{"n_layer": 11, "n_head": 2, "bias": "all", "tie_embeddings": true, "parallel_block": false, "seq_len": 256, "train_tokens": 233300000}
Each number is 500 + 40 x the weight over its row's rms, rounded and kept within 0 to 999. Layers, rows and columns count from 0. Numbers have three digits each. The size before them is the row's rms in percent of the matrix's.

# up: layer 6 MLP up, 448x128, rms 0.083, rows 175-241, columns 64-127
# down: layer 6 MLP down (transposed), 448x128, rms 0.0784, rows 175-241, columns 64-127
# gate: layer 6 MLP gate, 448x128, rms 0.0848, rows 176-241, columns 64-127
up175 089:494566507545538514495524418493488528477481525488556502549538523540479508516520487493483591517546540441552514519490529511561485479482489567531478533564505491531492517514527522474484453523521462
down175 091:477472485582456486523522488467525486500506536431566499527533455482479466484473465504553507464521443490482452526476476451469473486539382559506479581557506517500545481489510529480439497545519477
gate176 103:494491538492587546563569478532568506505497542564575533555523492591484555489493540518480492514507488519446542573485479473504439518501433505504575472517459494503482466439530539500555452455508471
up176 103:502492516495507411586433459518505512416470547444522461477460485487511487443550558581489462532511550500460487500536482439422516491499568496520487509582497464511500497483490518553509533495503516
down176 100:492514459561499509486510509577551497423488467482457452440527466540570473498548506508474473545428498531455486418524515483450477531457528495449460529489545509490445524496500525482464469531450485
gate177 094:504480469555551517502519503448458469474504513522490509593467483579490465525524515484449481491516497490402570577475478503440508502469508483533542571542443558446561509533488520493452500459481473
up177 099:532525537509491538478498533501463540536554505489462413502475489453470437488492459502443491538515477476501529478487460494518529533476488549453499475458399505502507463512502443496565465478505491
down177 101:531436528461478513465517515518506462422567493599504538536404456485517432548474514494433501520488500494535485482477460455493540539492509543470483478462460570534502461482493515527509488493525443
gate178 102:494511533537505484458553500553527536587515514529504499459482507435535437434516540516461523553584464528517564470442473453465522490493523477531461508499445487521527445504498480507529471518527522
up178 110:517455448574528488487505475528528485496516479435515502496529493528517538519550452467489475531514530493568466430592481523465510566503425494506482524509487486417421585604566432539510472428449442
down178 111:457554451513470455468501524533417425570504499594499591518511458475485513469510502523474488441521501500524521487477527465467507536519552479473408410505501453507498543546502462412468506470552432
gate179 099:548513517483581477543526587473481495506458565458566429511522530570463551574399441530483543448480499413439511484529539527434447556546567444525491437485538486465525530472508479510569511504512480
up179 098:465537508529522552544478493475534468446564512558437522478607505533499487500506514512420486498468531479524455498552502537491553454485539531484501539514535503593576473410488548430447548570586481
down179 097:560467542498518459435525496499442524471544501519537526547539530500509560577492433530454540530448491566531467537590428463574450495481451528512512559485561501519459502473470474498420545464501497
gate180 092:510473479462498586507527564505545549517491520481411515499456461491441529531387495534437480459482476463552470389538433459505566500550528507489553487492525514464529542510493452498485540491563432
up180 099:483534450482516522515472484490485435562476550568505469499499597567463525493480468464410467518410474512563458432424448580495496581526529525526510525467490509486550569505575553481538417462445501
down180 100:443498446509438478529484471476506532461523443449451481470509490481497514450521501446423460493555537527478480532468526443456555467468556520527504524431554465523434582515476479507586546498449484
gate181 092:478518476545501515410469514495405485410484431421510515520573457505561447490488540477510470521435466453526520483542518480485502504557519518431537461573384473474526537447517511496502484535457517
up181 099:505527523406514486586505489480459508502471462495497442498446513458476549559524527509520539497477475503454416527428457538459488511518567524478446540525524438565589510524531449461493512463421506
down181 100:554491557533549511499545515466528513457461474436518455583537526508464444502533518479511562542534487432447494524519472495499449487519447522435457493448500500512519449527446521516464530531530490
gate182 101:505517419627576491579511488448484464521517471492543431516526469523487467513534536517537526502511483530493492452445484543430485474457552498487537560513480430478537488483414469510433489502536375
up182 098:525484450490447441564483496526492526483463489448539443430402518419531454550498475460507517493458467497455527537458511445511482472494512521450430512554524479570426560471526562520501557504475530
down182 101:409508573518502499514490548452463481481489476460520494416521483540437560528481519478581486512518474487529468444522419517493516546541461551516503515485455518516480452514393489425554540472514476
gate183 110:462513464478467436463563506421510478580476472538466509540539512543534539436525442494487539532477508506479561479455541474492487512524475475474533495500536379508471584514490528505449482494471568
up183 104:457461515477522472508490501496472523508556546474463506555488458421408537486487465501481586482491469543475465406426448512462506523529425541490529522522464479457499529537542541486481503466537545
down183 104:490489486454457500518477470490478497558465472445509402531477440516510524466487509522473471480467491534555536482486478463491514475520547467485541442524495424483465437504462492529519545481490456
gate184 102:556506461493457494525578521473537462472484494507511515475489417509507563451496539395463497441528491520513541500438539468530495504491480520462540454458493444535512491548546541503519508573475489
up184 101:456478549462518502571550530487577535440481591540479509479527511530500552499504544454517567447481485428542487467554561460539486408484449532415518539575531549511574506494483447527506509457529516
down184 095:418560494478465510553501532420446473497456513447485505480481525499573528508503505510464453478485459408413535508482531507510525533521506493522525599533426541517537470514499481579494502525533542
gate185 094:442449408501524528576438500502508513481515541523506515447519485451478500470507416537430532544533409512537463516555457535410508524567533513467405519511495458499497478535529542536493524482461564
up185 095:502501562486531452430500572494438516499538533482542505544576477480487520489499468506497462537533421481517534548499497550487484519517458508592513434496613478499460457496544546487470527516507502
down185 097:560574448505534628485457437504515508461503515429506541462488491536546514473487463476534529498526457512491544436454526468493530485510525428419474513497474530441548533515521456487505549424414494
gate186 102:536437486459467528552552512582504470503493564554529578516542549484446514456576513541459475482511458527495504425428528538466499497466533568547530453508431531477514495551523533565510508504554484
up186 101:518532511506482541447436488536458555467456523492413512492477518428531519403526541490452479494508497502514453461483473494482464486507447483514437520524431502509391538470511536521562449557508501
down186 099:472481500553494457502497583492531521456514473534524451524504570498463501532452488514534501460529529481469425530494482483512449563457459497541515532500490503477528402428488568435484561521510471
gate187 104:507505511525469544464470527491577591448492434546530512565491460541446486492428450492455477526489517440439517539447488545528522563594470532481559507522485502541546472484461511538491497540505445
up187 105:461505512437460510463482492515493568471468410498484475481526588547508484531465512518473490519495479543542494487553467512488559449421447533525480553428514487539528500480500560442468520582535513
down187 106:477473457458559509509520439517532533463501422524454490465530466519477479451516539490457442576458516465546509490460499504465453547494487491476517479432482473459568491452475506521386572489527489
gate188 101:436476510471546517551529393529491510528521483542494535499476524431381486475501481541500456517567529457500527508576463386459449523505489526509493483454512461528503469456496478407506498536543419
up188 100:460482442529498539525530447433497504461490510521501539514531539537512424525482548541487442491540456528502441526515474439498527507545480528518517450481560534434482510457587492502521518478506543
down188 104:526472567521517444493442489606494518490489479502541479410536527477450450452488483497460461459517491531481424453403532609501523484455553410486489467453511530495504505517499536573414520527491494
gate189 094:470597550558487517517490510469467465491495450563444453483608504527485482552491492527416483475433454483449543519434545507499490531556538478496578474536502484513536534505510528553433520517513496
up189 100:478539612446469470524489521590503484520531416517537474516440468486505514547514485520541541532478442543443501469484530450460510538534526470558476575568472496463501445462531594538421542405468440
down189 105:533440610560526548521486517507504484486517442481474446462536472483483516479427498491476489486417501503531526481477522494456474501546497488490588497556498507451496509477544571564496507543520510
gate190 092:528433566492540530444624504510562487513517496514538460525461518474500503405440565475484533514441506542507463482536537559398464456554504448470500462513520496507500497535536439476455438468522496
up190 100:462516544522471515488580503585426532460503450495440469466617483501609477462465465627501525422541480509481478543469506553493513482459535472472495576527583498502495460473546545481557445544508522
down190 099:476472534507533461560498538519556506551546487532501571472518525584541535515503500464500502553522424437545514524518503512516553517475520501517534485480543477480534518531524532504372512480491485
gate191 105:525467453454526483503409584546546524496513563497552576562485457506501496535470519518488507545528424455552503479536444489504493509539508510437543494557540533473530445469508544506514473513525450
up191 100:557489462454514516467514537506519518435459497485522589491497559504447455438464498564451523500480501520485437448520515426494455444554581526467483525463496510492495444489499487468447458468465424
down191 100:459473546497538483535449492454488519515468443544459510453474537517473547505495474530467443542528605548458496531513560496503455488414569547515477460505488493454474507516442467526479543482527634
gate192 088:514504503439484535463508463538519575496493602548445509592530622441500488494504492516546479476502497556501467489493449509480488475498499488511487518399495491478538488555520561437518485518579512
up192 089:510572483527603489483454531528517481548503443500497486534468467536568399508519510509515520455504464511498566537547519499524470476438471500499512529506600531510488507562454539496482454565468485
down192 091:513521478580503499542551502491486451533474461488529509511429453495428482518517589477437516511500489475469498455462496397485466428462409505492492491517481498548504504489523439484477516504512417
gate193 095:448482509479462498470503498497498545530495459503539508541525525528459535523540482518493566409499437463520497551423419459452498536564516514540480593454524428540466491520452531546572452497470514
up193 099:547530468517502526563467547479480456443437494525567399478511532461452485499488565550536492502497529452458534523460514555455533428473491510545530543500530438447544555499530468478502529499471517
down193 100:475527487507457469496564499485485470617584441511460553495465495468489565476504526551526492441537526481425453551497501501443507477504446552533488516486563508442424535468603508466579530547452516
gate194 096:553576559518590534440530549492505495454452501540482533539472533497606486474470565442464452507438539574538463446489522512492522478480520549444469515487455534534544516557526514450500437471527545
up194 095:478542546482459498527508500571508531521508554509457502537520457534478533480550484533490557577508534481566493499562567529481513407498522488489545522431590565503557501458431579463491493506488550
down194 092:487486490508447364554557475505555555427586467495503441531506463565473518549446485544527439470485492497498538534493495565465576475479509501541509559508525443467441529459495450566510403502494454
gate195 108:460541512497490547532567467566571519499512477537507502417484462552505522470556516530536468490493437424503502500454466425563526506446536560425533526530471513489516564536563502546530506548487516
up195 102:536433505510452505528509516500530520578497468498550506442493532559440393506457489456442448485455458492506465483489438491510520492548521538475485450476515441545510485492451520420548494544466506
down195 102:503438419478537477472432471418518484517480463563472554495561470497522475484478460387438529493551551464497526449476517563483446455489489482537465510518527531562532564543493549456491425456471478
gate196 095:477498520507487520500517551508476540541496426493462480520509517538518417454547566499525524537541520494561485504559468490380514528567519472529546520486551470466493453566526496451426557451455508
up196 093:568505450464476522600554528500505511481552477456502574475468612613498439490490496549523465463496468469466556475479508506488522477509489476527533453491492508493516428472489501574445500596524579
down196 094:540492496533527456481514462470483519552480503460435542496481527524561546466501503511516473535469559482518519458444525455491502518497533516537534506496529450445598454546522542516470480513533479
gate197 109:513547497609517530507579475507476488473456540557515515462575541582523499486477484456491489485498490521529587499428435496464535513566512525509493500570521534497513459493490519529503583472518461
up197 100:487490500570487490470466392456460416482535489540466474478540490494479393530475494500507558517529481550523521421538523500528517510505466445522523394477479513428541520516527408434481424497524502
down197 102:522439462489489543508530528498611484524457518501560439508517501465487450501448560545489493564508432482449481433507486493539558495543513457469456455443496580538461513534524499524464539487555543
gate198 096:526401465470528506471431516574494447479500446505488519515510485439540459493449469542513507499524588514433520525502512525583473593572563467490559525548499542503554496519501486484478541519557444
up198 097:525406448472463497499466476519496482452414477503511528510502516459461505490467432488568537560393534430559510477533463463495570540496502443486500523550512530495531468428419501426420488554525516
down198 093:416500468519512432543525459544539529550504503488545484469510491598513458463558598474459520570493446456530541468536489487422443469471483533508485460488519496482404490482584482517573423495539536
gate199 097:471480475520542511434506496520445441575487509561478446527520445545483552501504481473412530496551524536486518500492531541493408543544486430486535497533507435515477491482513502488545493516542501
up199 101:541461540495457396508573498509460469555502469534483502458509572513505509538533492549506520489561435463526511530479465490489525511527512533483493510481460477492411509468425430524539493481531473
down199 099:527486514451494544502395469511481505476433501494523506524409538452530477500557417530548469483455542532490483477514537535553574500488457499489532491495464531431471513564514488552543570523469514
gate200 100:418503429542522489550453610508506446557624512476502463490467439561480491490521476511411521506501487477556536523520482492458524501503463467531513529529488494488500516561544486504524604473419438
up200 095:538512504530524465517501459492580440529539446512450527496491457520515506513437560394488499497566480484514516478494567467444465536474494505493509433555442531480483493446533445485559437461495451
down200 093:527557499528541441508456461465543522536528558491428495479478496543560565529552553549447529548509433489494472585590526542560491461558508452531541514486557484478473520519476449527466531456452505
gate201 104:586466488489456498533528483536556578513556553499482536520502425499521586430515413511438483543592483456504550490501462484437472514478503533464561486504499486452536541568413486504502587477483496
up201 095:494491481558520454485488589487477506452496534468578502564433416509473457450574508437491513595446524514582457451538491446531497475496558470531495495547546467494516483458573460466534471457514523
down201 097:540496443547480504498516525430498440504526403463525496530495460459512450461519476430516408459526565461501530471478510578515585476500492502522504560471475455510467480500483501564497467443490490
gate202 101:474530483538555527579459528505506567437477456504532505468498519504545470524538508404499474485500481514550490513494573524452470556462520496480498452553535552501501576506454472547526449485493516
up202 103:524467460488511440515537554519535381503519513500497594471581475582481488493509438509509526496457578570508543581534473525438463475571453530537543514437492527500461489481468451529537557495468516
down202 102:459457508535501553514524484484508540516585551483521543429447486484507534540522486487533542496501547493490474514483483499488492467549470501539505471489499427556417497475520452479593517464587465
gate203 095:467437510408514439544529495537487505469495468508507445476454516548515563448507489460470505550445486495533528497519509478454454492564517533547526438458486492570589518469469593466485485549527518
up203 101:555498509548529476582484537489482505488427464528517519410495469510456533434493587550506467458479467470429473506566565443492479474541479506529543518473573550483521472467512475529499567566490524
down203 102:447520549506470483432465496460499479502523503532469486431449487557526471502468459468506444550488480541462498543519466595507471447444463577459441523503509528501520496486493570491528548504486545
gate204 095:519546566539526442428518434478493587451565462510490507441504521482501521514424453478423502566554467533480485528400520490521486497526427558551500465449466454527583521520505525495451520501535504
up204 101:493496524476452474481536520513501493503494425553542552557423472488553548484479587475452536502469414474510545509509528534484484541459520480541597516524539533532523520528504453494471434500494557
down204 099:434487454531535543432472525525525450490445477527516512456545506474549505435428534451424490486532465497464505549541525603538467537478470547578554468507466523546549537573553543499499499464533542
gate205 092:562528494533497533567513502554460552534467492588472532527475495462501558505483532534515479496496443526473561472494495485508479540488491499542566480504530526605458537501474431549496458495526587
up205 105:530464517445521474486490512529476516466497502507513518481529516510448495443502519533464504519482477547524438510483548587449516466535470513421532531539456530486583527531519490437460576542503500
down205 101:471487492485465531504554524504510543399413525456518499544456476464460536567439498481503477517530509508530487581466490481514515521467506511536501502531467524431536493581455571539521502501493499
gate206 098:573516500465439482506465490464596530491549535453557541490511494437404555538469525579495493502600440563507495466496494559447494492467584482457573480433475491521486506507508507501504543540468400
up206 100:546499536508466481517507473486451519519497588529511558487507492512511491612546546521449490522512473536460499488428496490524577478461496455549397517508548519489539551444515502497500511500517483
down206 101:515530550463512510439465549541456512505494462481470426507552428481527429506490513472505472515504538490475472512498503561506438486498514403462503448537535449458504499487519476486479506455537575
gate207 099:522551485500563547466470512526541580460465445560548502479485459515508446533475497440493480438499446427554595528518515511525426490459442520542539472563464540437572519533466580508557530438493444
up207 105:463480538447535457505450572445500522424542451517445500477512519494413550477532510506521564501495506396485418500554516523460549439497569541464572446511525497500507540463501448454505537485489451
down207 108:497454431536513532471471509456460517477515453509485545482494566541493512525567456449449523543463486490431525490523488549459539523526537544451509536455501530542485518538472484396352472552524493
gate208 100:439421501541528479582481551570475557436532483477529519559478488472485456498536460466497468465541426473565471423457482416458508542512522467467503506445437484482538475479526433488554557472439517
up208 097:545566447469458502413507500464505519565570510499497507458485487514544556529466461493479430521546451450520449479510440491580498529427467536519523387463550506465469530522513493451549464542501453
down208 099:488513523502462491486505456421473504504476478521460467466493515508504473540443480422541550471462550562505482508485554553518494527516515524462502460512477450490483460475471500463578548529541510
gate209 099:484544467506499553517487547459515470412542450517476446518548493514564489474452554516450503436439512538482541457470474521553490471465538503469478489479479493499487521527491513550438505509509469
up209 103:480504502543507469441451536467434512467484588567507494518487466482499439547505453544519515485494475486478506482502534520529444424542445526502564506552506427547455488537513568543486496494528496
down209 097:502521519477507601524488491517519564569508493472510462478463454423456502492529500399514433563509507493431451546425506517482496516519504442533437456496433510517473490513462498445576476482498547
gate210 101:473448466491479456495478476499529514544493427510517518529500514512509499477500439423496536517461535501565521509433520466482580472482542539360486510471377448430554467485551492507438447536506443
up210 099:531457463562558515451508511584518541485491516467483471478469479489442534514524490457558492465516507492430502455503464501550519514587504530536560491542475520514555454486450479545448520495464522
down210 097:439447494525505492535439546479507529450455451517543474509489464598503533457505464505510515535497478458533518487469480496425499511518495552413452433471465404467439524472514502464429438475498492
gate211 105:463446539492567522495518567539440469514531531440523463528523494431479495582527561566495493495519516543508521569462535534457504478547541526547529517509541446523581495425507514472494540511458516
up211 097:500572454503552436477490489536457454497518430528541505518503421582486466487428503496543553524452471535570603497474483521532515521479445485534475541580483534525467547525432561530489398450488610
down211 102:601487483421524581562516535484613466529523515484517468518502443485452480511478560514457504559512497479422500532519521474489529525468513496473587420467506488493449473421488406429523502541510471
gate212 088:571508429450464505528413522535545506501489459617496508491523531510466481448470515565556551517535430458498443524551493525509464517569542461517559458436501469512441559501477526461533545506484507
up212 085:519469445478534482508493506491495553541492450548411531561473464525451508466532553484499473588509494581418505489498457599458463521533450566458544430476477495549448601479524510538545548496558467
down212 089:512502526479515472447461499484541426473485470480538504464523537437509503512496414496544543473512518421533510514510443433543539545475494476562548507465530540499510438517456555417443461530489520
gate213 105:537549522509497507541553559482497532486598548511490556422489504470477493527506570521416539440483440486500482490476419560503515494515484546435534462466439530439490538467512548593545423397475467
up213 113:582526507571573503530541472513507520503491507550463505430505514503519606436523609474479523510507524555521543541473549503475466508534550535502534432481513551492550425578546472453506513472521543
down213 108:490484517488481523534580556501499453502514554462513485493470526510465539477551546491514504514477481465445466439483499500528512413460464553520532463543480512472488464486460505437568539443522559
gate214 100:479489537531529512493527465516467504483486555477494501602470478460525534421437482502493483538509501454427488529518530539506542555472474549486451495535467515502483527493494497487421523435560538
up214 096:497550449536491531440489566582442528475478582514553500522504515473515463552585439520521460495475586499546475480455490492526531474523520535518482501487466500435539506485448486564464486548468506
down214 099:507539539519573545470490511454492507491482482483556538463471480495473519430550531495484504480487566406505522487461484523530553480542504553531563505525543472533477472527482471508556474491428498
gate215 111:519405558519501510471530482536492528413498479480559478485545438568508565533454530501406429532513485566521502443505507463488441615489505472487565417523572508466551452522453527504491479484501439
up215 104:499498514529514540518441508465475524454477470452488543476531472423499504462485427534576574538478488471502453544563482518545540434420454527496499530487473544492518425448522549453556507553501543
down215 092:531460547506523415567475445501507492489511450457505546567468530502532462445546407561528466562493440472471502439489479526466510577501485518455530497501529469535482503484484515460447491548485472
gate216 097:506475543539456544449543518537453485506531485582419426510469482525458488489491495498489498508427434513503454455460513442542480536522538489468532472485516463602506521517518447509539489499430518
up216 100:481451445389483496538477530478499462503523525496544532518512569513488483492509511516532515464437571443480523405514425499455492507469569481456465483600547485531486448509384501444481470520554523
down216 102:486449466484562490505490530499578577453463491499524559582457567518569494462452565480457526520513560487549553513555446478503479408535490481511541530528477475446518516557540478495444496491513405
gate217 101:502501447509504567511515521455483525510543559558524570464497503477438475488547457461497504414537451482479382505484527509469459505533476491544446577569397508454534472519505557507450456522520526
up217 095:512504559407515517426478535497474471496440533491482436449522525494448492509464493533476500504495531570447522463476440526453514472470484413474485566553526452478561517496559471526497522517477485
down217 097:555501465548494463499448389439530465548538489498516522531505527538453469544461528504481552556547529487493490513545604529498483531533557491486508528434532471542519513561474572526510506530420465
gate218 108:481460559460456493514503475512570509556460422496482563507511527569452501542478468500477446490509475540511493507472476469601548496460483471412496485442505471492557498464501480597545466561489421
up218 101:569484440423471512556498481515473506444525569547563503465528452499501505520451563489471552522436543462535432518536556524475539494498529513591446482427504546533563497513480468511465519482464510
down218 100:453495476506451446526468412467481440548476420475539483489516501558514469545463472481532455518526457507497527456437484439488497416498565412444497518510485500524484469560417476486509468512530457
gate219 102:528496485522520488544564504448470555593566519511496428465467524522496532467487502422427471498486485472508531428480507483495445511471498527498554512477498508461452494540486509519524435458542448
up219 106:564555516532515509562529517473521499536499508411535519497469506547491486489595426533546498496542550520499510499477530538508457504484482552483516523499494517530464517457486525569485458507474544
down219 103:547557438518457509477489530461510541437475532473577463513486489492509547512535464506602471475502519425496449483515519528533456471509531474482503514448518480528516531510519462450531477465482495
gate220 100:553517523431516564545483517484493464540536543461423490477526513429497519431586465464480547493518514512481533431489482475582467471534539528450535514485474555554475471503508517524525579499477498
up220 107:526545478544614481554578492455577576487501549459521462473390444477487531488493562503528518522522529469453497518495500477491525443532504532535513525541529545547448466537485528495497534524372494
down220 107:505440481438558521523553505478444440550559472454468454482495474455514469428507479398540552456459504455448515445474466487541484474504477546531564523497630530512468494538464498501509515468456502
gate221 094:503530497510411527506501530512556551515558526516435504559514488523542384537542506486474499470548539449502450519505503487500452515488539505470526485500488477490510522532447526515478549482506462
up221 091:446498501564561559582495493456460511460522537454488492570551493467463497575515518498462524533498454486471552516497566499515521532489474416434522460493483482490489581453491464546464540521544464
down221 093:494458525399471418429490551451483469537524492507534473512452433479506534510517491446488537471485498518453495476548443504528527482475483477477563544465546544511534405549537454481499496466483469
gate222 096:542455518472407520470509477488422500474542488488441510500533555473464483540464459446474600525551517562562570506533464545533471550493519504432473476559478459484458532478461518482510528528522461
up222 101:511492511516468480484498531501475428515555567490523462470496497451541513541437481475533534495494425485457517459454480517481460506458498496493544466499509495416483455476515551549516495490514538
down222 104:499437456470405538477484532458563550490548486538504472537559473474534462497432503521526410483554453489555573470508514499529486479527477521487445472457476480519480520508523526505447423563526459
gate223 097:546482445548407487513512517505483545458454527499577478483440515541425490484573512475484491528465536476514505523537448494543482516484541445477481532460514544445518548568465455553565445498553571
up223 096:436484455456572484439495483472552519556530522482438421513437494459515588479509463457452496488488518441423460520592553486523598538518467531535471527480562579489443473455522482469486433548500441
down223 096:478565442507546457547557454442526467493441479481430490465442504550467530482464480505538454540480506489461479576444476496476473529574489543493543518512436443558579482509545492476455502562463555
gate224 087:526473592493443466470454518515457473525464545454387479497489522455470515468442484559510501550467538507514509399472564457458469550489519588523479536424529426504511428418483501457557528526510430
up224 089:508379456507524479464510465458437559548495527557521483437497484438548486505474471492447463505471534527485502541485514493549499495546536499502496541535568491534584538510498527462518486488455572
down224 090:508453499527527423527472448453515562446589480577563515504549477515513500505481510500514505472477528539538503506523541510468457492516553486519472505517508514454535545501492424521514410507416550
gate225 101:519437493570507457521528489491442509562504508582496500543471461491495475467556434483479454461525521470484608479587468473523513560477515519520464486515474525553444476424521539476499515532478538
up225 092:480542552497520490508497530472487501588529491537531495518510520623459580551449492474479444543500458498531476553525520484452594491545526481568590472494467477473505522545503465545483463545450498
down225 095:436539430497469537513498561468503498454506529539455502512508507448497465482513521554483476493487518476552475478499510491525484523496548402447516523527567467470456529521417606519442510463484459
gate226 106:522403457498531543513502574500455468503536557469470538504485489580464513502485501413476499499536563522409577520519506492494490529545490508483485526474464499557481485507451484529509508472545511
up226 103:505513529505468544509462659471553524458514507554477523553450531546528515449541532482550544480504505504449514584487529501523456523511534580517534442483474513428422544482524390486497506507539513
down226 108:495500530495505534511513523480534476513504524510542542566468475552382536526497547513461505483459548443511513522490516471501561489491548562514532457507552520497484480490544420505564478481531524
gate227 096:461425458591482496510497518539463420491462508532571525505425497421439476566495522517488471517520442498544410563543527465497517487475512519503465492504498490542415463491467487447476520447527415
up227 092:466550478485435518475483512521532536508615541556512467491515507465535522482533476540514479543465463573482519523461511536517541534478464521531543490509485606485537531540504498545483494479493525
down227 096:499438409467512445530508428450487497493506558487466493558465533429416515502459529474507482488513514478535510469482513496458498461525472490486434579452492469545549456470515540453518516477493480
gate228 102:482532527460514515519481443603481498492501528504508571513560483493442489485568498468478548478455459511522568508525514441448538502471580532488509516502487493576490439505535471588512503543504470
up228 104:511510515518475510479514465555490497523523433477464481459521546495508504533531555501456425488525454515434543432505511544503514481435515425448513450500531520464462500447513416536491532499534484
down228 102:451483532576466487492548434537493431563529530488443478561558478434486449541526542526454495448557499512535578462548511467453494474478545531475489530454500493525452620468509483462445559531505471
gate229 101:447455437548500516481612524443503549483471523460539455455491470445459545520516498501473483487505470431505555434528497554596457515522477557497519502541568517488465459549549515496507511455478462
up229 099:473491445507535538515439515492481476502537431507436507497479578494463547482426512451546466481555513546406508567470505503510456456528540594495513518545489506538505498486496510493463573498510500
down229 100:515542488461469537514608469475450493489497504476431507512491522419557523465501432507542544540469513624471519452478496577532448478539472503481531466531498532575525491591558524534497439434491427
gate230 108:513512509534531514557562494546500481467526460503425420543507447506436499461450438497509449419568447502477464497443485517539549468479531567476498495530529432548493504453496514477481490484561450
up230 097:463482565415536474490511572464513552485496473558520495516410492458447459527502475580465542495529497469431498415560514490517529529510596451601548546550498461539445498483522526459450509544487517
down230 098:542525524520479501485549542536534494505517511532535606542580586495475520537472582473486463488529591476503474522486489524517496551514457544531452493536496472495503506543468511549478483527451567
gate231 101:494552491458555463491460531469540466521545510531462542456454565469431507522528429443464480394458524464440458504500535496510516520535534537511497495495531560513493452475542479500507499494534473
up231 105:547581497451531482478492541533508513500473458480490500473529438459514444521453459508526541513492469499505536504498525520531439554501502491459525440458515486464509431482472524513481510453387440
down231 105:475595462515529448417465500548504519468524529525551476457522450504479487573488519487509458455415513545514530484529535512469457498414424493463529473496471471514524485466525502536499435527462512
gate232 092:493541488481473488442487491495535541442484524403528394576558520528471523529532477469541457501444552539517551515581458475502511490494423514541496487514430545455482509517463517525552510438448509
up232 094:457469457506538460518456471472558421514463463525522511508504436461510518454450448447531548497511418527484449479488470489504517562478487565489514469520473517382469509531453458516571506536504548
down232 095:489477480467519450499456442511578515459569524465499490467414518441462448595462495526517478524495512551421483530407491546499468511543470584493530504482428522449523531467523548519521585531512584
gate233 098:487493548443488534477504452548544574526568481545538570506499555537502516426395479486468484492552478478466511502519454477475532532519484418457479512502519522538530525477528461489470509440464514
up233 097:541488459504572500542562498563508501546491414498574511440480502433518509471496545512463454513543551477517507448548455438533494568503423460467453541468504477461468526513469520499544451490569438
down233 100:494437460558487501568540564564477493486495426457493564522568486490514440505472513495480525460440481503517492477507439528491528598541498522546507489527473427542501488479436464516494502477585544
gate234 094:493376430509510515589459525446461505572552454516395502467510506467497565488466534447504507570508482470500507490423438461528508462500476475510523524494490503516461477484436462555480533538470459
up234 100:526539374556501462494459485538518451567503412430581492526486540500562496467492517474517463536483466471515494509485507566526507417462454471486510518504526447441501515546485475501554584560386497
down234 102:547549452542501499501473500520593475496491564394556482476499554460600503441548457502506464454592444539516498491471501499489512534530507506514433453517479564470513549505529541447506447484504494
gate235 093:454458440475522520513488491568538525550513458458542543489442452527445419551539475484436546490540453566515568451480440438499505527408522502464447514494470547464470540488531487517538534494538462
up235 100:482498475542504505543463540467481453466513497505467449525564611517468509515461494460396500454518529555551512469569531483481447490538496577524497446546514504502491461493490444491527557546507443
down235 101:521534501517529548470485482498498519489560462481450563471394457484526505476571537487503549547506546484485460552514495467498502548470538397487481471484545522407496554473547455493499538563508521
gate236 102:504457516449587438480600445489507495516501543520511439454512448505485487534548460544517529548469456496463567516529502457452510470526523432440489442463475532488452535469413520458464467491525459
up236 103:488513531443479522429523423469566441481508453499549424553470449526541549516577467506474422571450462478485563555467476576483523483451524492560579505499503454516532455572545536507489528496524545
down236 104:594569488538435529456479548556522537474430546494490521531493516473496534524542551532495466522535505524478441516611524503487432455553457475551484484515445520538508526461534448576489515497491486
gate237 106:542439500583450545526555484493574491544530495582479492526500526503448521492513458473512519516530555497494478426549489458567518453533555506445559512475542500520576545560542529509506482511552511
up237 107:476486557481522526475435471477565485502448528463545463486518526491443442518498404447523484466456521541503491584467523525485524537528454428519471546514516528550480497508524420557534482487503518
down237 101:509569505456568428443533427477558530513511456429486551438495517495550507493444492532440491528488445500485523497475516572464487533467519519449484516538462510517442534474493580498405508523440445
gate238 093:486490581435507540551490495625555452500557484548545525487493487418471465485466534456475526516466523517517546544573521527546534489534505527547527471540548526570404532517530517580473481572456437
up238 098:474471504573496464525416492531471485494570444497484478480460479453518464504471504510498437524508508486464516488515550448515489505524526474373561540517498500464507536496459414530482502467467544
down238 096:489508542534500513479504456446491517517445568491540481535524527479544463474527466533473456460515555472438501454522524514513520472569497507492430496467504514527566514492530515445413522498496548
gate239 101:497479534504512487470600477522515521556509492445514517509550519553456495468530464539509611534447504556513549554420487546510512511563555490558456487488444486569503488621533478534459473467455485
up239 102:465485476546522522489459503537549482516448500515438468572531476509505518591484481598479520465492518483529582478500443424467420463526534475458453514514500492488460492495475446555486494494449575
down239 106:485528477476454513468493448454514515498586571456506532468497474436530543588521584527476528467517496541555522450486507499519554489515552489469507480496499410450534456495504522518458434504491503
gate240 101:523526456502519474458537452483493587485542487500484506511485556514489551472494444481456537461528461464521518498545489476433497540518521545490480576462494473504501457542500497547549568570562496
up240 099:440550498519522500547459495481528563533463513521539464520466563547474538531433481419556503429556471514469526503442491503450498560496417477546482504539478465489466575538397513464446512481486508
down240 099:444469444564515457480568370490426520543513456514516483460466563474551578480456472510519517517494515505473466479455535500391498475456499522463495552523482500494543530563483468466477588539500451
gate241 099:511419484524541533529426562478515492477568534480510431529488523512564528472528471448480592542511489508518513482448438552481485498524471551495500496509493526487550502579507543462470542473511533
up241 096:546488545379499540481537479524501506458505558488509524556573431491506534519510449524428497536523511492543507508521532454509497460530494502506467460462567552505437487516493439431484576540460504
down241 097:411498548531524501477429480541480534481487454441511442485445456437586488443518544530605524480402571482433530478504500496521503458491533523473467509523487479551560566507502486500469492530397487